{
  "n_layer": 10,
  "d_model": 640,
  "n_head": 5,
  "n_kv_head": 5,
  "head_dim": 128,
  "d_mlp": 1920,
  "vocab_size": 16384,
  "activation": "gelu",
  "norm": "layernorm",
  "norm_place": "post",
  "norm_eps": 1e-05,
  "positions": "learned",
  "qk_norm": false,
  "attn_scale": 0.0884,
  "bias": "all",
  "tie_embeddings": true,
  "parallel_block": false,
  "init": "normal",
  "init_std_qkv": 0.0236,
  "init_std_o": 0.00528,
  "init_std_up": 0.0236,
  "init_std_down": 0.00528,
  "optimizer": "soap_variant",
  "lr": 0.000995,
  "lr_mult_o": 1.14,
  "beta1": 0.95,
  "beta2": 0.98,
  "lr_head": 0.00543,
  "warmup_steps": 200,
  "schedule": "wsd",
  "decay_fraction": 0.618,
  "decay_shape": "exp",
  "final_lr_fraction": 0.0,
  "batch_tokens": 262144,
  "seq_len": 1024,
  "doc_mask": false,
  "train_tokens": 1403000000,
  "steps": 5353,
  "dataset": "wikipedia_en"
}
Each number is 128 + 24 x the weight over its row's rms, rounded and kept within 0 to 255. Layers, rows and columns count from 0. Numbers have three digits each. The size before them is the row's rms in percent of the matrix's.

# down: layer 6 MLP down (transposed), 1920x640, rms 0.0424, rows 947-1046, columns 448-511
# up: layer 6 MLP up, 1920x640, rms 0.0458, rows 948-1047, columns 448-511
down947 112:118186155145111110082147102099112172123117129107122108154129137112120135127157147163124146123129101143147085116092126132116105104133092086105116160147114142130127131117146109111129163123149093
up948 096:115166131133120153136113150160080176102099156146085159129124139124055134159144133145136125132089142141123124145149123136118130167130162142144143164126155130146096138100159095135111102121145129
down948 099:138155157109161130085126115139158174122149127106134106151105159148142132130086162113142133118154110138112129117131114141137131094125123125059159151136138129119126105132180130168144143105138107
up949 107:155107087136118160153137102125169085134138137125109115104118127130147126130113134088133122086128163149118097095197146104114122086146136121143108068161153127118122162176115093133134112126108178
down949 109:130122145150083140116109133129103118127123104108148130190122104106110132104122076112139113126116122123110137090121088126122129110135131099158128132140134098096147129139215101150125108153134136
up950 078:163137085146152187176143101152158118119157097142125153105116048130153159111112106106115107118132157143138106126110140085099111155094121124122091124095071151087124089136174121102123108127127134
down950 111:115106148121130108111141130131100121112125107136117145131126150111086109111116090136118127100111157120135133146104129123164141096093072101138148100141143142114186112144141127138107148183116134
up951 105:133113156117075128090103125122150135132164152122132135099105158146095148120103124122142096137167101086147115125148172131123127152127077098162111074137141131111096115100143120089152144105150115
down951 103:080159097160154149142154143135121123112124107153072119117122141110101138124104130104130091113120159124093133128140117110104192153125139112105120163136135133122151124135114161148131117081149151
up952 100:106139135167106138112102124115147177133112141139126155156129077105139075153125110151141139079133139126113067136111181148138125111128124111129148117191116088155135112166162160160130150097135122
down952 103:142102178149126112128093123136131132145119120134117125119098114131162092132091127153143116136110107164089084126134122068159149112125123124126108118125105108121132124166139136102126156134129131
up953 107:116139149076128128101150175130153135146129092118128140107136121117147097094131090130115156155146083147131134131157121147104136118145137120162124087154128144155130134125155117069114091130181130
down953 100:074110130149130189120118126134115118144090196154148124168136125114116152123146165059142146148120141121111112077168135088144129117115063088095183140094138120148177156124148129132126145134099109
up954 103:156083093157123152122104134123161131115109116160138129110119134150123111145135131118115103156137162142141173104138109094177132106119154114140104133136109133111176150129108142122102129039138132
down954 095:118136139171119132155096157156123105139046102139198166112070113163096109151128092130122086114121124150125137083130129120181160124133110160120094131138131126113131112125173125129176109160161120
up955 099:107130138142093125115127196131144099108135121099122143101128111153116124110132114169097145104122143105146160133143181110128136131125130144136119145107160120077096124141152105132137118151101137
down955 099:119133127078123106166131134145115104146090142200107145110080109117146132129128103109090143113134093122118157107114076123116127125102135147107128130119108148111146130139145147117122107134146106
up956 095:133065064063138125135130156095144165136096129131116078100121049129141142154101140167131130154130151091090167134155164122160108143122185151141126144106120116142135128106118113172148153168170135
down956 099:143104108169129138157154145085107140105141074109134159082111149136146158127094145102140132099106174127111056130075140130106136149137101123126152094126126084132130083183123122172135156162105115
up957 104:170111125142111159165107128129126139124103159146131156135154154132159115125114104101128091157106097198120086100121160118172092146123127133137137144154177094120121100166121124145121115117116126
down957 102:133160033121115109177139149174131088150154158113075109139173138150134139096080098109135156103126137089163104074119104112140126116136141134106146129103144137092135131132157121129115080150144134
up958 105:129163140132125138147156104117112096134125144139116123156144092168080140163165142159158105091086131117154097121113157142119126137100154113119068157158133118109114113102081125121129107134163104
down958 096:105070147146162143116106109119114151122139129114103128155151106145130148115132113138114141117113131146110137175105142144174134113095121125150110122126126153091071099098122160144135097107188118
up959 090:114124161103147178146148147146144095117136146128131134124196137102129108122099124093115126126135117127118121132161144120172112135133163116135168099115173099128092091101157149169147152139116139
down959 090:146102150153150126087097153116144121092110158166118118100107142128156144088146100130153153164123122138130113203150122156155169119120138171104116097119149111112119164104114149154148119170079130
up960 102:118128126132120087118119126128120138099147121100125148089138113142086134161114105098113069149115159109124135150135178161121166122169113135110145138115118170117150127109132136140137119127132143
down960 096:145096135121095122160114153166134153086094114112137125094098145151131118134108161126176167104125146097100206110140142130117123089129156115137113066116109143081113047126167114140139152059145112
up961 098:126156152096139089141139158153108143160162128153077138136122104127110143109133116090099160152124120096135155099112126129111138098102134135162104120108134091154138086147170116114133116122116143
down961 101:174132096102093147119114142139104131151127150111126105127106113135093106134169139151131120132112101145092119126176111149152149108116145145164183152139171086135156105146120166127120094109111157
up962 108:120126153125171135109104149086092144130156108171121140144119125114134133115109111134160089145112078093156166106114110122108122143087158134165130095118154129101167131140159138130134136131097134
down962 106:121161117153160077144140128112164107088128117109136134096105149092132135125160105128099136113139138097108140104119096151137089116081152074108124132119131137078119112167161115151119130175121129
up963 097:132133108116138115131082097138122099118156064110147164169106113115182180147175138131139130110059140096122151146157134089155129125082120130139073128171093180088119140144148153102137152142145112
down963 100:061129116130133109142126130109128174128158136115133158139121144105133137111092177140149162127111066166140126125090140114149165120157139126163093120186111119100110144129155126142147113108137098
up964 096:123166113106086134136114129137120143110132131148143131135150118153093110083110099153114133151067135137160133112103116116179151153142152110117100143119163099081133142119122163156095163091141123
down964 096:080149137132137104119146129176128116158166126185072143131092115110123184155113134081144106169127145129110146169127156128123113158109151146136135131142129123140094144106110104061180152123097141
up965 096:123116117063134154144144107145164118087136141162121100145156130116112127128172144183101131084177140096134116142109127133116128109134115134133158118133151138150134143096122150152124139142168096
down965 098:096132133103140132069146125135143124109080151126099096138114157132153083066136112126115134149117155126142151130145146142106105123133139114106148116154157142138096125122101128139184174109091136
up966 095:090152104109114131134099094143146103110092034148152138149117153153131069094166086127145154161143160114121191103110108105133138170117112126088109107113087125166098129137187149134152075174129126
down966 095:144131133129120100169123086195157156127121142174114168108103151141116120120082101111176121158164111139104118140128129128093113109169177125120116165148110151179114132139124138146139100114149134
up967 099:123143150134105119128116131091125136097091115141135152144116143107153157155135137151133128140060113120149142134078132088182160119108124130138093113154136141141103141097149130143166156116158126
down967 102:100133101102134134106108115140119155128082142139155147146137149137093151139153108125125138160106123150185122075122156072111151129129151125119141109147082164100143127122140187123145092118111103
up968 095:125090113118146172137104114158160139126144120147125134138153097125101132151170099135177121104107116137106145146114146144102158134097117092156108126158172123117114126137139108128118132166100172
down968 096:116124136085152129129144128094157104115090110146162057094136136136104089141111103100141144138157122098131114108189157122148164132151159094103122135115102140081175135120123155153113122106125129
up969 097:170118120126116152156115139152146180119096092130168155133154090101130162123136120124111131117170141069176135143138161095099091148143100136071146117115151106128167120135119119150127127136112176
down969 108:127132114111106136145101132144095100099110111145125118157118133160151109136145151072088134147165122130113191148135133125152137166113140138101135173160118135156108081148097142141065163143128137
up970 095:107104127146161111171139121136087114163122110153139138197177145128113130121186130105161098149112139086128132116102165130120090139132112150133107111106134127120112119177127150126185119099144122
down970 096:162142123133121103130112102126112160161096090110150134101139135116170139124115113128105135114127114155107126154103133108093127127151126114126149082146166169139166175107135081142100114112155095
up971 095:109077132122142127127117119177151104131097148116097185185099119122141109132150164078100138116111144134122166142147148168115098172110059145120112109109116140151121090119104107104114140188142163
down971 097:102144102107156131127121134149105119144161118123135076183116138168102079136167119117090084173151112125138113095123143166139119125106116136131134115158154140143117149107118130079135160114113119
up972 095:121121183116114148147129146144116133155104118152142112113104121139123136121138175125134138097172141159125130123124161137141125084085136135105116105144144090134117098144123079109134101118120109
down972 093:115107098142136144139111139138133114131164145123072110134102109135107131092100146178130140140097137113110106129141101125112165144118111168118121145158161118098173125128133138134140128087103126
up973 104:110141137074127108080169091117154122098131130099177131158153110139147105134127130101146115151135138083091126131131132102122145124164170042131143117156113119177159082138106129169131122124134085
down973 101:129137145120143125118104124106125126128122113089155148107148152141121124099108148098154148143141089152087131167141099133117135137130117117104153135123112144150075153147141120155159121081120102
up974 108:172120104139116148110108086127150147132155170120098114152134081121060177138142152156162112155119168137120135066088145124092128147142070140105138142169141113119103164123115103152105126079168136
down974 110:116168162108126129164152140143114144163125118130150118143106104107106098178143125140132150146138106128148167098126077127125156138167115133164129136159148172084141078146146095117095140107086139
up975 097:156124139104092114093147118118149134145135147135157145114087107109134141089152129151102126150147120118142146126172129134151148125121146146119110113127152117178108125171142115120116074129130127
down975 098:070110102109144137114134167148143104119143127122162140142117111165133151133084102122078154134132135124114142132113093129130138158141085163185137107135165136129143126137157114157112126160105099
up976 101:089096115115165138131145119132125129155141150140097115140146114106103138087140133143109160137152160118128163143131156089117127184131133123131073120098109116088142174100119132128120104127127121
down976 095:129093098121111124146129108149120146138118117129123165118114116120089140142155143161123113097081127101107159112146083126144099089125127135120131112134159118123143112129164129122137112099093169
up977 103:147089136106089093091139114145104119163128170105118117132138106116104111146124107131132120127081142115164143113119146120143115113145126103155128145106118142153111136140093131082116122103134149
down977 102:119102139152128095142137116117128088141124135106152129129140124115125082175126143093123135131126175126153078113134123158153105144092163138147161109126070157144122105131161157132148122115131125
up978 102:132082121119143142151129108108142138142134148121152131150117146160139145125141156095110106157122122137151099093114123107124184127105096173100158119116129105116101163110148111095088136145125149
down978 107:186103106077141139136102139138154135147101134156105107156119145115135138114157140158123151109135119099117141122149133108134171108104141142111137108156123113119106100141101190142131161091137111
up979 099:151126150095078142130160079161107156127159118116111141134112135168142084096110147167117119101090121135118148156103109156151108127123127116124110112114136151113118114167096139120124117122126101
down979 093:120129163116139088101192107134137126095138144138175159110118139119129140105186114097077109115114150117113165113098096166121156150092108095105134112142131103131144090093128114181131123144087122
up980 097:141136118060121111123166117151124130136085163164144118129126160122111085148107154094043122128094125129166068115143111101147138147131123176134161134163123097144117085105125107115163090144114115
down980 091:086136142122128136114121121143124082144150148125104133105148119150114117136124117122170122148125099129166082138120099120129136118155109107129132112151055086108098133121127081123135167134117102
up981 103:155137129138123074161107140158100138115112127113121133116131088134170114090143124094142133146147124125176158166128076176114144136129135121140152170133146132132086137162100184130142175134161112
down981 103:127139143128114115140130167164097079154133106113119186118163094152170143133141109135127125144148116117123165132133127152099142117147156101129112103154128109119125167157111177101126150103140102
up982 104:123125118155098101073112153168124127129119104106084108162118113148102154105131114168159097148168146189137135166110194134132137129121157141120133065120116129121150159132123106097112144127127094
down982 102:127149094123120147127171118111115124131103153135128135089118109168150126181163131110106098139123112160133104106093134080117129116115167153100122101135115141154123125156143137105112142173153122
up983 106:115126108167108110104111152119061124179117144135126134124126146137106132123135114125110110134125092138115106166158089091115130116145128119167148137154133093104169123139189131129152154155136092
down983 101:137121101076127111104110141157076107159134154162145144111149099130184115133106132109123139147163100171099110108145113113112107134147169168120173123143112066085148157121174141125149136150162122
up984 096:159072146101117116126208137125178103145151138134095114163098132144137111131095112134090117172139135081168135121112113116073118121116140123098107122145166134165115127136153104090149122093145121
down984 096:140102096090109107164093158090149136131173083128110094122126200127168095140126116165101162133140126118120092115055106153109072115115156147106127136110148156127093154075140119115163149152098139
up985 099:107173115108204082138083126109157126151128134131128172091112126092140115174100149116142119145096106102120096077161112113090142094159134143138121136129150143098152092136129131116151105127150154
down985 098:169154105141085155114092164121159140121135092102137143106163144160087109153134170138092144151140125158095151108142147123141111085079109155106123155145117134123124162116138132115085134107120108
up986 097:118132124118102144174144136132185151102106130116098119156140139118155116111142075148092116123154138178117121121115159163132119143127137136103126125088123111148152140122122167139134135135110095
down986 101:112121152145156151149117123142140130164137089070154142113195168118158127131084137108074109152116120118112108134147126083125162171154135137155144175117091142119132163128140129127106159106134118
up987 113:090119161135177127127148110138133145130148154158129126123137156135121153111170107120128091112117145151146089109134118161098097155137093110158117082159151137128089124108158135133128123143104134
down987 109:119118121130123131100156120138127143131123104098115128117113077100188140164115149141120120163111117150140136151131107129090144121147084102105154118106092139143110139128075141097135159137148133
up988 096:142127178101168126121157081111165121163125099094121109127127138137140115125103136138104118157101131094097104169128128130098119141127108134108094102111177108126114132117099152152135097149134148
down988 100:123126148144118099124128179106122140103091195149118121146118146108170137161102150146111088171117091108066123170123140115107145147154114149143134153113146174151112124120078138073125114144163100
up989 106:161126115112180115123090104110129111140103107113187148125132167151122156085129156134123185124137131129121170181107098145146139131153127116118096093117106112133123119122156116179122117140104115
down989 097:136151106118142115091156083144142143159155142159163111150094128106113111126129139154152126159138159123139179110154134120114141146102137100087093095115112097138132123120140138115152158170134122
up990 105:154167147106091128128157103125132143151120133107139176130115096157113100135109112146147105160135095139155150107126108141116102138175128130112088155168120155155151099085140131125178146158168128
down990 106:134181065121125118143141096121110172146148091121126154137103145148143117153126098126175107167130111151103153145118111160149137102125121094126100147097099151094129113114140112126134118117123147
up991 111:175157122143124132133128101081140119100089128159166095106111106153140162091129134156115144091118163094148078065165134131115186136103159124120104066076157128151129199144127117133158165091156109
down991 099:124135134113130159130078142123134097145135156113128128107120154114101133112124132090161169119096158118164161121135118091123095120102125090157145129148135108131139147123148106153145099111125134
up992 107:118083084111104177130109147156094126106126117126147126102157117125205112124132171105133128095134178097101117084130143072130107164100155152111133120169114115158104128127136113157130111123080161
down992 109:155117104161152160115106123157094154107130098138115124127078100127140131122115094125128123082136151154108140082096149155115104124059106141157100167117097176123121133158093148122073142187182129
up993 102:115122092147102121185162153130130136131119128082187138105124110134136113124135111110118103093101094108113128128133116132117092172179144111135116138158132132102120138130140113115154095163165109
down993 101:092104086112084147108134151109140107134124087123126134112138108128127091172115124131081142165117115090108126091138166151147149162117134104130093112129128101135110138140167131089157116131167185
up994 098:127157115146126167141138127156099123107154119132119108122146107106105089136100119194111133168119139145112099117149174122145139110151111125109126100160121122197144155091142117116150132172131093
down994 112:121097129138185108110120146135120153155111178126116099144165103126165181144143126171122110127164156138087076132116066176178194092115080101091147130124110107155122102128136112093101100122142140
up995 097:138113167124107120136129124195143196135124108112177111112145123117112106100128120127133158124121126082103125144141090161141138127157118161106149092132149148135122114113108093084090168130102117
down995 096:151111097087136149094116157108101117155114083108131116117152086160122148110149123131142133106127116104122115147131115142159156097132086118145111145083120151087128117116126129117130110125151135
up996 098:160158193118106167139138131133166162131125112138140127111110157097142157116081134133116153127151132076139123180179126112090086150071158106177106110105105117123147139142128118101164124120139142
down996 097:108144165132154146114113100130107125169143097129129122134139134123121137101125099172108104113109109080140092128128116096161123113127132114154160146133097150089131105118097121152156123124157122
up997 097:133151126137130117151108131110101140187097073094155147143127170119115137146121143114116111136120160126155154100155120095125146118173140119097127157100097144149131163169130179116103127154095167
down997 098:139131103132104150117157199150150154076173172148111125100178144105109121099143118141144128129101106094136143139119091139096141166151139120130098131135145127091126106076147133093142139087134144
up998 105:183136097071169149137105112104128085126122170112094098124149115147137149107161141121081150117144112063119135148127084118116125124122164159149123137104113129127142159153143126162129118147168160
down998 099:110120140140137116117125130102123127078171113110125129139148125085126092146116153148122126160117133118126095107122133115140105143118092150095102102131134119105123142126156139142174096113126113
up999 106:180158112112130115133198136108102162125119150133108120077146160156116124090126127119134141122120121095101143130153108132119174145120133160110126127131106086126165116123134115108128108145144145
down999 100:140087159176140126098085131142139118146148118082123133101149118121090130144154131162096142124139124113075119130128115115144140145146126095118103134132112173103097103106129117133132163102151152
up1000 097:149147119124161110103134099173171131120145136159127082109115114093101159128096111124109127119147129105154093127111155141158170163121117134135128118083146158129138114108151112114136146111119129
down1000 099:140121091125120176131150134147105105128127123121124115121139112089133099074135176141078161143125078120169171126132165110201135134118130100106084093109162105115106137146119116120114135135118154
up1001 106:129159138164113148153177148109118089113101143141113178134129134135123082111119139131098111115132139117121122132131128119146124122140124119146116116112167119161156122142134145156104128110151085
down1001 100:098081143132143106148189159162097143100141083111151114114145093094150109159120140139156084122142144190112124104128153102144125124165163126137109131119104117122152113104131159106144128105145167
up1002 092:105095111126095126154157117110131134115135096124134143110176164095159149139171139109111121129171089138147144089149161141123091145140084164080121099122135142185132152109117126150122117163142109
down1002 097:132100080123087108129106137179102123106109050118147108091121103124118124096142132144190173123121134149117097127100131113114095149145175084085107122144093083142123140092161122124130148169130131
up1003 104:134144122139109134154136092137115051164091098132139088128117126137158139134153113086156149126129151100158134156155126126122087178138140123158129125092103155138113086139174126144134120163160125
down1003 102:120125112098086139159125154119113137144104160137185094172123138124161152119121118142150143112088115106154140122160108167121140113121151126129123113076092141165151115141126122085105114161088163
up1004 103:113141125133165116096067118130105095136129127156133127150088106131160115130140139093158119155080136105137131151105098101133140125125145109113101109114103139150088113105101142134121173106100097
down1004 099:137172076139110155147107090122136142121114111123143142120124110140129116129122131124130124105113120132130123125139151124132181106129121093088104101157070099150136126141128097154095162145162163
up1005 096:078161111124080172147115136154141109143166102118093141144132108181167131086152132097141148137133138130097106106144129111159135153087114146114116108101134147121128084132074110113096111125112141
down1005 102:112151136114123116066122160106161149113128148105124126130150154124129115137080168094113155130145138116126142113116133123162117126124124163120097169138108170115155138151115112137128169130144143
up1006 097:159146142130116116086151159099092090140089169103125172164161125117139148122094140124156114128076092144112093126101138181135141141104122111155113102089130129126098127101146155121161171122094110
down1006 090:156130129144103140148094126109113108158075148172121102126162134130134138109087104093149139144148102127154134135110146124117136094104131122111092138109134128125137115107115146127102156119158076
up1007 100:160099106142125148099063165120129130115133118169142118102124137131148113107142114119159116144105125100119100135139129123087108147153116135102129134156113101135163116097143108118129105109152135
down1007 095:136112104105156141126133156146152131096074133148098116074124121149115119119132135145143141100122147125098085112149110152110138136133143140175105121121127133125096111161153120112173123132107122
up1008 100:143142147121140096145131150107098146149135134175146137100154082099156136130136099153168113138111148137104148174117146124142121120105143140110143141152104100149149140151189116114108147056098085
down1008 099:096133131103168144093125112086114113156136154121128125088132141131101137116162171123112131119111128133097114124120120115147075127127159175129125153165149172162140112157154146129147131111122140
up1009 107:140109104167158105115120161133143126139097128124135133130119101144170086128131120124129171117127149117143091093131109117123110158150085128112147100101141111100138075163153102118127119107107119
down1009 102:114126114151152140090067154126113156108115146103088143126150151150138144106134117129104171119144176138134123112139165074130138120131132100131129123135138098117123107159140159100082150149106108
up1010 100:125126104137170113157145142130104116117092111127110099099121140165098112141161138119139149113139121058194105144136149134156120128119119146054129158122130122095097126174120134109111109122123121
down1010 101:153119109094122125123100112131127113130158124151126142143140112182101130139119130112138144139120138127155101115168090119157149139107127150146163145108118114103096171180123128125140128163126133
up1011 101:146119108133146108113121116127131086166126114116116105167089106153118130141090138092143140174127106134140168113119100110135081143140147107133174135112153148138137153126120131132094195138147115
down1011 101:134085100144127126097151118162111153132110131144105116120113133138146130145122127119130147102120170130085149128137130104122103171139121157116130113132139115130127144087115132130112111139133103
up1012 101:134116124108132091130117143155140155151084076144099145132135088187134120087106086121131114131137126126073122146144074165108128115133138142145165135114128159145133124102132124098122089122097127
down1012 098:133147102188156128116087157131129152139161146106161138151087140115144182130167117116094114128138170098149174154147140099138094146146136110131143126142137137135129157109123109118122110147107118
up1013 101:137148158142152142160121149136139152110118157121131141138096123136131122145143121111110148097158098141078134095166155110124105116152164128111150156110119128142138140129152118148090157148131114
down1013 102:099162157116090136128139162108108135143203159117130141156124155136141111140124098121148154143158102121145127120106098111164127139126121090153142180120151098155126141146083104102130114165077142
up1014 107:152092100136143135105112111131099147163166155137118117166121114159125133132090136091084134115091101133147096128112097094139111136114160136129129145155148155135116139124149160121141140154136149
down1014 101:148103136138142100156162146114130125130150154109154110127154122161115144114114105124121127100130110130126137114125115139143138094153137125122093108164100121160117159153105135149150148075099120
up1015 098:115147142126128120123140074129137108149132125145166114123134141134126123122104134145132162133107147127102114118105165112135161131131134147117108102098064160142172149140128123116127160154125156
down1015 095:122123114135111099131096107168086122176136130135136121110131154188120125130102119142063101104128130140118183157156128127145109129154124122152137164133151109136108150138131150170126177092155075
up1016 103:093120109086195152143137135138149074109122103105171148123099131138134179124140148106155146130130138136148101196139123133132122143151157088140140147138138157130155133086141159146190143096117124
down1016 104:171137117146134088149148105103113141116086129153137138112111132150167148136128114124094119166169073137114077165124095107129092127106127158151105155088141140113129148186108126081132128106102121
up1017 107:155152097154114105130134114157094145105122140081157127153136138157176133132129169140107146144108104145142123123119132090132128159170098129121119141136146153088117137100157104125126149126111168
down1017 107:142128126159195144127121148174149103128147128143139155116142181135158126172082147118129142171137153147130141147146146127124167153137127100123115119153139082174134133118132151155138127119119134
up1018 115:137092153079136118127157158145089127133067153069100127141151092162105159156132088109135093118124100121097125125106129139080111139149114126148153134167151116113140136126110117148168110111149146
down1018 113:164170077082147140180128154116115097103118127133087139102099123147153116132112080110137122095141151107076122142118159166092136107110137121119139113107158140092136120112142132116131142110128126
up1019 104:103125150131128166123142149141166152139149147167171121119134119122096145167170155113119145143140155145086121160130129097126122110176105125182129152180116110093111140127099145109111156096105118
down1019 100:162115135125115110111135090091111126155145155114081110112181160104114070117171122121145109120149112141167136119141141122123098139146158124145125091120104125150119131177135144141166083130141155
up1020 104:148101128117118143108099092147104129120074135114135133095140154126125155129101155133126122127135100190143132153198146092080132109103113130131123174139154145112121103122085126160098101079151088
down1020 102:140152100125092104123099119115138128111108077155122141104154121162108151107143156110134051138150121085157157114134098171115133121143140124103140153119128124096122086132120141110139137092127125
up1021 105:085133115140141149159143108111114111131129144112123084177118144069110136137150155123170174114124130133125123181105173111134113097117112071129126167142157129148152120103142144143133122143110136
down1021 099:131131121101123133106137136124141084104088123115146082121086145144166181097136149149099125153111145118121112117130161135138085105124158109111113130171139142161194096111083103134147115163117130
up1022 101:179085118112128129138120121119116129118102108133137112165150123171118091136113150156095120136114133127124128164094099075146131151154105143116099088077091163123095110151125110084087095099123178
down1022 104:102122146091183100101190143141142143135130101123110117104153136176129146107174110180157130142135118115104125156043116136129099139141145141117122129088140135152089140157133156120132131134138139
up1023 105:138105070156100101191129098119138151088103140134121102134124119083110168126113131130116108109113085156140140119101113109124116118138126127186131101147118111134178174123138133067110095117114117
down1023 105:136151105117122115136092083139152182143119114138110062150120113129123140055119143105105145131117132131121132147109064117158126129105135124156130098124157106141128165168152110136151151137135113
up1024 106:091117100094156157166133112134113162108108111096145101159131078137130167160094108132142138142127173134136162127122135099081106113129109138132179130148134113112094096124152132169070119132137106
down1024 104:113158133170110155171145115138114121185091102114145101142129128146115141131138137133129133125130127129126124107126130145121182151180105125156179166123134120103109128150117116157102123157149130
up1025 101:130130161134131128155157145130150187137117083091144093096166097110109147142084134135108150144140135125144135134143101184175115151120115121137113111141072097119110093119103090123145140113098133
down1025 099:162086150129113070142130066138055126142152193119111160130096111104140115156145165129160101137132111140101106129091152105121115130090123177157138101140137129107129126120127137141167131131139110
up1026 097:117166141107122133152117134129118104162138109160091116213131165133181127087132132079136137120161107182144082174142125079142098109070084150132120145139077116151086093162136174137129154121120102
down1026 098:090121087114167133078095142118118141148173109141141131109132118116144144125131147114139114114149118132155129125117090109155138150133145105141120118109137120122110094114103115148128141143099109
up1027 098:185154122136137103113139117109113108121078159151091130112139112135143128130161133123131134113164117180128148196131141123117166156106176144132168114131119108163097124141135135181114127151109099
down1027 099:097131104146120161133101124112119119142144115156136149145132103158128138151128127099110142099066161098130100165144178103136107099126155133117144145125182144108090135164186144139107124139088128
up1028 097:144104131139128161116126112085150085145096115131160108132144092080165119120159136152179119130110148132121115110105156137103114119150108131122098064138114158170148140144113149119107147146116137
down1028 102:167098121129134074159113137110135137141172149117151092125082152112142133125048153152164121122170097162135109124138157150128119100139113126140119132112133150092164128125133102102132134122099145
up1029 099:105109084119152085123124156145121110137127110125143146122138115130104154140130169110113098135143111102117134135140094171139093117136101098180116102160108112121151134138173153139093118100167109
down1029 099:121105128124109128090108128183162133091124099101166110175095075064140158097137148133143085115145149130129126154103135133144121097141088124116148134143119139128093130156058135084119158196094122
up1030 078:134124133165140149138144120137126114132157098159119155137096070133110130097090099102116111123127121139149133165124135081149142136124113118099091140099075113082143127149127129086159125114137138
down1030 097:138089162153128074118137121121073092086126090152127195095133166137113082135136110148156111116105110125133157146107115132142163144122135134119169101168125143141149102109122150128132150162151128
up1031 115:122155181161140134187129144124109114134135146111125087105171118130188180147098147149120147116115192126154154157139138113151149121122144121143128083100156173077126137104135102137191163157141165
down1031 110:106129178097140101130134109115150105067120106121128149113140136124096129165137123090132145115117186156161167141147118102127084153134127117168100127088146102101137140125156114144140146118161140
up1032 098:119138133176117105155158146137155127101131116145142117127170102158124129131116124166101115073113141127125111153123116133089117171121123131130117160107140114137103116116134167111084109145129146
down1032 094:167100112086147146113134141118116117149105147120106141162132087074103103097117123130100147095117121106112124150112137134146094133130137091176127128138071124130111100092164139143143169135094140
up1033 100:108099131148101118091112140082088150128147117118174152139116146104107150115109157102132104093127113147133127141111116138108143112088143124121109133132146131128136155128099135143094156167118121
down1033 103:151174125112136112125109119127098129126133131100129150120142155108107163142155161096127102109110201133134139132079100111074145156112109109138133108129139136103126161158114104165162167103123135
up1034 092:128150118191131123120113128101149120115126123132168137135153101149151133109137113114157127167117133141164098121113130122164137138101130117125154121103092109126159149139105120123146093113147118
down1034 095:113180149112113158149125122121120111109146096131113111169093160110120175150121105137119170138120143086121112129112146135133142131153156133131111123129177133160116102137072159140132149137160135
up1035 096:128143174136144090146136111132103116148126123121135145155113129136088159126135101079158104107124198149078136129120121121088148131140087125111149121109130115177106128129123092137091158093080124
down1035 094:157125157113153139111116127128150120119113129169166131167116123113114136125148134113131116106160164138158135093128160150101123163161133110092177152153102132133091113128104155149113147069134121
up1036 098:146166105123153116111107118124098098121150136109127187099133131095087143109104110166128096134137134113134109107150122125130113132128117124116121071112105136101105130108134120132120168129132093
down1036 100:165100110089121136148141141142124075132129130163153121177142156122111127127116144128103113104101125148148143133112087123134107108134121100058116116128150121160107128131151134113129137093125111
up1037 097:105109128132097147096099186163133115145102133106110106159091125142155149102145101110113149137099111113132143142132099116115140083106142119162141132094128154159162089121149125120156140112151107
down1037 091:120114125145137119105136094147116138127123133147123104100150174137127165136085137143123108117081139119148193149136124166112134147163155098135129163111107134119187154131115135149156160088137102
up1038 103:110126110074106174116113095158098098100142186148089131124101105167137110061144114120105148091132106093120123115134132137123134112156109136157123130146122139147119118071132124100169110116150120
down1038 104:160110145128168111112131121133109143103138142156136086138128136159170132134102133077126154108129131099103145137117112137141109137162147135119138115083098152141133124132109147091115117174131107
up1039 104:125062128084155097152178107139123117167070128114121110130155158127137107154127134122137113136100120110116090138150104097118074103131127140095142100133121109150093128137112135118167110134178160
down1039 103:094140184173136137118096063131132124168155135169100118151076160089108126160169100090174148145118133133125182120149101122214108101115125129129107167088136111168121125152125144132136134124111119
up1040 094:181109106115137141103108118104147083113088120122153152129126122134155107092115148123124172124172099137148115186127122144091078109108144155154125160102141121098141155098140128107162145170092123
down1040 090:132064136119145127157139154117142104084145144140161150174134158126163161133131126159103108138080145156149087165133131153148137123157118097150101147088111138137144155127139080073141144117119120
up1041 100:115074130133166128140135130149138140146118133120119183134095135142152086140125130153085142163121130145131118088121169121127144148131108131151136131117100153109112108118146099114103085133177161
down1041 102:136112125125143174167096082121121096097140119131133101116125162155109126130135157147148108115124117110108103129157132105128102147137120119163126106146079128152118109148132155159127161142126144
up1042 100:124161131126139131109106143151091100146116094063112131162112130134143104115147129126127147115119107112146144101153136133133090142108140137135089142120086144071147114124113120051119133160094130
down1042 097:123160106131049164097136115164138144132100145106147103162099096131132131124136122098150108116127133136128150124104146114156123108122155099121149120153122149131107133092103128114131130150176109
up1043 091:113119110108165156144143153099144088127109162098143131101099128144140068099119104123147131104118151119106137147148119154152126108152147143145129159144120148171139062136130161171136119116146135
down1043 095:111117188114149169138116163140134149118130129139129157162103154094107113120150110162121149133121110153108137082130109115121107124146117122086103115123111117126151078126108135117088166123057137
up1044 105:156111087093133072159130103128076109162159128141098107133091115114123154113127130121161106122142121105122118149178138130127120145124115168158129134129112112138130073121110123160096145146169122
down1044 105:153077120151120089135117117149092132117101158084147133110143169157114131099108127113128148124185133103150144137146117106127119135125147106130187153101130135111093096133097116140153181090139141
up1045 095:166089126136110115126058102085126136139093139196128147107104092113092148116108140132101109139123108122196137105178123104154118157106172120145180120106128096093138151124166157113112109138119129
down1045 090:114108124120166150092106111144152102102141098093122142127118134158134101176154093134150057170145108125152118110120102137108135141148138145089140104132114122092144104132097122104098095098167139
up1046 081:145129109154162174156122085138147094129147104148113159078119080135128137086097098123145117147132152133138121162116142101121097147130120116147110113111081144120124107161173125105121120110133126
down1046 108:140152110119120140137134160157146162116185162116135125150137120093125130126108135117101142115122122143147080083101126107111091103129066134138091156065117137111171134094105125142108150168094141
up1047 107:120162102174174096128074104120135153141163154102129107110163105130149138166109092139141127113130088124133170145137117085143116129056129143126106148126190101134100154150150078133114124146111140